Each number is 500 + 40 x the weight over its row's rms, rounded and kept within 0 to 999. Layers, rows and columns count from 0. Numbers have three digits each. The size before them is the row's rms in percent of the matrix's.

# layer 2 MLP down, 128x448, rms 0.167, rows 58-115, columns 224-335
091:468520451481498503526547482500473522528546546552575481482550473483500544498462454511471443486490555525526493531522531463578509521492505501551534527437477420522481516503509439576522431479525517573529464519485572488545540486497487515524495483524516443469460476467523511457542455518493491566509565559514381478499523480502406425533493564500
110:513540492446517459539502493496458532464468456503507444486509477518536465477475492573507476482504527538450490498466496565543602503525500532559528557549456467440493472510541380492503470507477545457473504410561543523532554512507577473449534513524517423423495473493470532502527505538557555515546531472496420487540588466483488427465536488462
096:544520521476497523531612480508419535500480489529561500482462494499496489535418449511510442541592487495441519481488430406520526457452591528512462509562534458482508514553515450523516473452511433452480445520549489566440526525470542558477550460468478536536478475500537463496476475502486519449536510513487411497403514499545497471511549494361
093:423472459485472557482429526498472483467516529512479506506457507469501514473535431449511577481485485547564468525576413473501452480524534499465574482546544564560483504515478525482535440474548511531443477541539507543505485537498574464432439477508490472415437512472503543515509378541558477461537543537560553505510471457556450545502406472542
103:432507400464529494469492378470442521481488542573442500513519442509502507586427514493509471416529507456468600500531462502436469470516433454493461502541528553482518520570477437459523498487465428516404482502557472427522518436554512453561490481453469487432444524507444512584518489525552485496457526435488519520505484486433466509482449596498
095:539519520548544528496461533451549515468483493445403501490507502502493421463477502571496497496501503495443444537476474552533440428475527533484512521569456377450475549572534453443468464519454581483562475522464492480446552482531490476440469537433443457545498567490523463499494434475487529517454540492601519509442526516544605506492456551513
095:498524482484523522535532491513504536436528471472515500442474525496558432419504457535490515539598507484459527530490533476461513408436426502499453497494513503537491475512500500529503541490434436506509581468477508463529512538467526500563536545529533444527503508509461497438446567513480522479472479561500497519456461453521485466530426479540
095:495487484535492444512466462470514512641490480462551541476513442419521566540571575507525471539521556524501527503555477596477503466503486504537511538549409526468441432627535473545496468410538482450470498460549504467511486516501532502508513431463403527406491498484487500513544519506475504448547487498461598510495530465464458549516599494452
093:540521549505429479519485475490469512522488574462484503475512488568470527540504524482560502536457489513515477546501517531436584520511498507503507522594483561537492488563503516453509579468558503495540522515544538505499473461528537413392492491501493455507464542456503520501530519444465480424524498498517525495451479504530579568556442561489
104:457479528505490532470417503493405444419449494459515453481515545454450529511433497469488479501439495498515460570500505626510487511461538503510506476395475471521499529446479490495500473497531576517565445530490466463539365490470516537492577473593482470505520455520520590506499521547440489496458498520511548409573511471544484542475507502442
102:479495455535572469567481571492497523492473466510412456433489490531515530445508525489535435451485505495548512479450503561523501502501499515489505524448499409480539524579502521491527457454541494459463463467528450462452536532516491520524546515471592539502468561485521443586529487486450497493487465478560478487463461546504491498411494467445
164:516439473491523475497434517553492438507474511527471474543505511490427514508510488434477510529499401463468505490529521520529495516455521444498477415464482454500471493530428526516508480502509486505549484513546503496516515464468533524471457506441547516508528478495526542469459515474523440462499472482496543503444433518569476486469465558492
100:453460555490509465515479465502583445489454477482452549504552531456488453414517493438590500462506475485461518523523553554491411591491527484430493478581436516518513483567462479506536552474459480571527534519487447531504504411507550510531506569522510489510517513491486476423453416540511434464472562477494548486537554486504556449476485489497
104:582532487484503451473534409500453513483556484429495526480533538574533476523425509509432477435516505492553518427534532492464461491517507527466488549454549462495419500480537574503473508460509556564465485493444586435555579529458480539475542526461606482420526487432462518530497519484535525452501556538492487509478500552493464483407448468554
092:533506475582487501444459533504470467466490486557428449435522495578497468449482468504510453512509526551506481476521483607486545516555568498484519482577565414544549478509496481494517449498500514573525611524582491498496505557476460539484442497510560469500515477479480549506473549497545526508448503555490508587482490469566497457521499546560
091:444459527510456473473462508420500478513506507507541424540510466460485494522515472468485488410455475493537563480546544439477510617497526477531491489549608511486526442530486459461592522436508523440578493499421532514501514456466513485517505445528486495457476503465513538506505460500508482550489521512478550475448500463522514457483518443545
104:489523505516476523496554622537470521443536499542413481487498645487535449498426486532497506558385459535524489496520466536457487502512507503524525490550517490450541522512494493517498520478503485581488503486535518475422472495468505484555489567493479516604495524466482546468490460470499468449466535566518474470549580475549527464475596526528
100:512488561498492460501521546516514501584530498625584551463524512570500500490494411501483470552555469495507506509553479532523457543573491488492518503517528561514473537538488508507457516521532533497612475481427469528495543448481549468551538454589502516494547483541483466483467465426469478460585477505455465487546513479490496534525539491411
105:547493560450544478475461505509541475553491538476479519460546500531537573585487495513431447508517508500522543383508455497482561489485432488475531502446581543495514526497473585396498546486525468469481526527472513519498462513503494501453569488483529523544469542552447469476526443528515492491452584567482549544587581431429588433506540518516
101:450517476455515565479445516496549497520491491635555562483504573546470507379511457415550513490438499560461496491486506439545483464501491536468508474477487453493493515461484471485560644476474551477458450472466468483540569459484566535492544505547500500495484525524505510556474489504448474551475454492528548565532491526581479632489496446486
097:467497516551465503510487533466442477565484472573482488536482474518502492485525538481559515434502469531518508504474485504439479543514556461460461494373515508525455536486485473490481425542475563522482480523458414444509434449477530544489448519531417511511488557457459513492460514506525443469436465497475496506585577528598451464474471475520
092:465507520485518436526473470569494494563482500439514468466544441494523469446522528483432490522406522533569428456485502460488476416473446503463474475470492437425574485471498490544508547516510499577528481522460499481485643594501490524468541461480518527511571531537522611463532464497543487519464511513491429509423510453487478487548544517533
106:500543503503524498516546557475434518530484426447367607565417521497552541413527493547525504544544512488548456511478552601527507515501474541459479534464492581514493409420524442454478441493542502546500497474485497479552427480492580414508493407501507487490399510441551463488552517483480522476483506519457562539536518526505546549527457423499
109:567460529538458465475516506524476496460539524516607468503473519495463535428501517481433529545495483558454548493576442549500403453537483492505514467553446511465499529525459519465522506489466485532460500525447533488521536516510463487501494476496479538530491512471478476499440486486464447511463425498558569534514512529464511486533462527486
104:509463603531485514515509439551415480466490472460530546469516498521498436463482500485503474464518470514480483522536532460513569483507500477525487462461570489490541553436466603570468545534549451492518591534481487579547518489551565568594539524426509512415531493521517400474510546505376456551516563462553545567530487536593575538434538539486
090:575497473473448479506505432466598495451527483445499471534518504447493517520471526455508500485564496519467532409441502501544518459505547461488505487541454517493462413569474502528501526532464514458463498482470497494506530523453550459525506524461463429559484443510466459445489517494507479476543509504563495467472511554522478454544527508526
092:483489413428485491570442404510534505483476476481462515540484390547519430523447481477417537480492503513498497511523507462530542526472491488498488486501495485473498488523502524470441507494505508521472508475531447488509429472492488507576475512611518360516456496507529530548516473480509500482487492542595514516565462603461531513489498521545
098:488498508448466467514517578442585507376443499548546473454516483533557511513448563471508494537488524518471480530488478545439528511479464490581547489583457464489472514559507521495518535479508474543486503466455528483462491480482464513562485524446490506511492495469485457477488515493534532502567453400461594435575515491474511476485465491588
101:522578449514489506520574590479519568509528512469523482511488501526562527515473484570553458461478527437535508521525516562521543508521506542477479543559545552554500527555555551491512520542493459539476604535502497546514493502477535461398501515478536578441504545537451489507492559558530566445444507527442460509497516483478482546488457455524
090:489495465495531573538519539522536508534536495477517503483401508468485502476463493505488548475491506488516507524513500532499561510499482499474467531435608479543445558519517519548486481491518504466462471467486447452492489493471481519526531461519498492492494484489474521496496463553450531502500473513472580484529537504491508468513430443523
102:459513542547454462407439528440480511465532519521458456565439503462529499560570510534480522465538519490491475502502534544582454574432518502487448501406444550551514494471524546503360474542530469518506481512520536570538446592484489508484461605439443518481454476481505505436476531449479549486456503502488430507532552536528508503447497407483
102:436496410537478457483570566509522555472484444513575519492492459531494491544473492551512548483494528474515526586472570485506471500532505511528508537634493543558479473577524520499464499468441496559499548517527505513482558481519516607459536463426402529491516500457535558479517441450520524555515498461560510400446491573490504454478508542383
102:480490549449468496497481605539588496614488489382624505499509516501504496472534574472548431587584470514538495558446504483569466453513497464505519478558484502530567522511469480486461564628510533457515514530506505483516521534562505523553519449439508534486549504497493472463483477485570447499514566575561404534601427526492506523555518580464
100:502491490478536525535526582502451493506472480503573534440498493518488537472509462534451476492481497475557488576470506484469443507481476491610533473494545560495522520553480474547480602517518504521449498483495487545548495469522569484478516419576454432501457559470448474474541530528462487548454494531482524483508501552493579573483474553486
101:494480520504447435501450521551442468587501551584476505496525522546437548525543540477478523511539487457445537515515489507474492547500475462518488450489502542520549526481478462505495404451497512551529430506481433564533580494522525561489418547422467536450469499532539437544469569561575487464537536517485490593506473518548487564479513451541
091:494484488486534422470497532533456484569567399470542476567490487542531519487482469500531566600506472497487531491509496541515541511497472487461517481489535468437461550577485486528550510432528464480398518525428537562496390530498434514499492461501454439439469493505489505519509449547544478497463535494569556494433519505439525446513539508486
098:591484495529532484571478386482519502504476622479538519509455456458488478516508593473461571467526483503497473490502530520516487484534496470541483495536546463526468514399500458507566459480424466528411493518461502530581533437476462535613541543559487439529433485524467537444498479513502497470526488473465505522533442533468456495558506525499
095:462506514502463524490518444469505487469514500465560466493478528462496511603488577486522546483473540527527517431508508442527617500532486485504428483532538498392500531476496535471415545482507508443545490506504518519501437505505506463547510436522551525510559475573527504504559473530476490527521525524555524548461389513463467483474544507546
096:553489442528563554496455392500434460493466534432461446414558544502483451449435505495487478472539501476498489446422523444430517492500448488454487485540510465465559455533508507522442506518491529555512518507443569498456537538468521459464501556505490511436506462554433461516436501471552507547448505451482476519510568466537599457567509505501
098:449512561480512521551531560499522526536571520498483465457507519369537507574525591534499533519613484480469477421535591436488459442521463577449494517452574494479509483536543475514461508528474471494596521448528482478557483512507572493526482471543516526450504524516532545491523453478497540470551478483526466440475540438482492536585552431495
102:389533488478483504492604428506411548460486551485519511483528453512565442525460524510519559490535506484533502496477473538477476472439459555467521534508470427465425428524531496524525549524481475513473509497507490503485426540459530490536476508521435526514494490450427526533493459528469516502517497488507539477491459443501507471490489534466
104:584486467504474480530543430499511492538544509457395511547491498522496491601479480516482478417503523481522501458443506514523499514520457489495523486545454520483517486514508517474452572488525441500554524476523489389460490473531433468479577473460451520545490395471490525458495551461597543475490505494532551455484542492568450580411506593466
121:517449538534553572542433484499445424513508509491542536486510465542409459521515496410443522517512400524530520439483496520469454527517533432523497420497450456502436486483418562462447480544513537537519524545520531568477478446545521557502547566478509508562513510492504493522497566491499443546511515503565509505505486500451551455472518509530
109:520527539537490538523458480508561508463512447495493496442472574472548460546538453514507546502446545458467454483433555503476552504482575516500484543507417549488440482477545511500593476514443493462467479464499512465449547495440463554496521443545556443460471502510571464497492404458482519589548499446516511498461465515485454496515583446528
097:522472607498482509543512492482535512509484456496522470488494500540492521544476487504488457580529498483522564476562492471421463432537499489531448496546464449474573497513480514570516497538491534456530524509484506495445501482505533549532482550486520560420481492595473479569540572473500485442594475471472499473457556410428483453547492500521
095:539468589521510469502447507540621532569499557511497420433500578443481481535525531472523523513402498452465501521540483474547521406420396491543495486433552523488521479549521532536550598480513470518519508520474489551480524586503510519590490512507509488512495497572500541471431521516518476550451487507482509527505547511497458471532531502443
099:568522499496543475527487543555623475447577594542440459454456582521489548495482492497571534500474452502499483520546580506505493467476545463534489479487504500486464451474500462555454470509507548463533478518527472504416557477436484542548519553450460477487604546519539499516502546490497535436498465515491540410598563513500486468419480418507
094:469480450531438521422554446494483479509491514481500518531483463450497520555504476473523515429541476503520488524500489447424522557461481535509494493556547511497446546583487472509490511453521521511475573527406491524460550491441577507552424412491538530492582497453491475513559496492562471544487439510506509518482453463523490536557490490545
098:556497562515509510539495583527561485489539502375501562500513528540513532408485522492501506531551475487559489475451481458479491447502475481449554519600536549461499471591504498480433438497517529498496512468434483561488535538463507472495488528472557521483491535438543487487508471523497460517522554544461475510550576519452525559504566549548
092:515503468457504454571508443456420478510493493505499492476501481503453613533530539467527486482445494507528506461524535507463510447477454510486536501582572502513552520542492477466485445478478508509526515539489547495511470477517504486496480542520471405605587477604474509484541522534474498550474521501534520511467576500465517567584502537526
096:546525532482513515546528564548464553399460475424448473499521491464536503497530520561499485528466542473558475453452475490475509466457543506510534530502493533540535495416530469482503430583485467513555416467541517472510466530507465593457493404458575553487531479447561507455504467483545524584497444511489559476510437457505485382498441595442
097:434482516532482541459520505476439493545505520516476434433471465438392501496465530548523541439537459490512480533500540471540538538483513478554464473466560452560464498502486537539469503476473591529468428514509474458390458504498524445460588474426471589541462477510539468512524482495577502492501510543510483514475546422559511442479532494453
099:536524546585471388507502466521480509510487462587446471500495460514508474573486456496515585481511477453430518552507494475503536543583577514518482518580519486487492562584515624532497504414488432498493494515505470533456471523479459492534453572493512551510509463486457491562488518470432514503484556447500518483493445441530473433462495468485
097:442485484482537471446491529523549499527530502477500427443503459494509577513469569482476529520508525504499523518543503504424599499486403494491466483428544484506472516417492527442591502504450493400501465503504504488517510494532502504563446429501488548514517548534477589571502470562488535491497501546495468509516450532520478505547472500445
093:447478516517497483493466539482570520508523485523572527536464557434544511390518544447517457542530513527554545533511483492569448533464507501527553514527531422500521436416528424443519464492485473518547510498567518530564460499467497466498520488502461500526569406512523498468521510448511490485500534562464372462535508500481504556502533489434
091:472500490486488479508519531485655499548543517620532459503446472522461491453520439511499556509420473472485477484536530406596542507512555509489520531428471443525469533399515485496465457517534481519640494489484470523496462471500501595513485496541469550487462468529511536489512576526405472487499541524489514555489482537447489570471507439505
106:486503501488487528468533564494489537459518486543499408467447551447488514560525517516550459407476485488513574444498443512471578488472502518574520506413486500494502566506492509535472517505491493484504575510580477521506489497498484510613518554488550523533504527583525516541539437496478499551492459456434519532541484470507422511559531441506
106:487498506475582541412437454460497465507443499544581482527541503509458495488584484479473514440565455501494503447417498540440412493548488489503508470402465493521543517556478542464457522524506520443518505511499479477508563556430500458521462533498506439533517529535451547521545457549466462530560497525514490484488499521532495571564411457445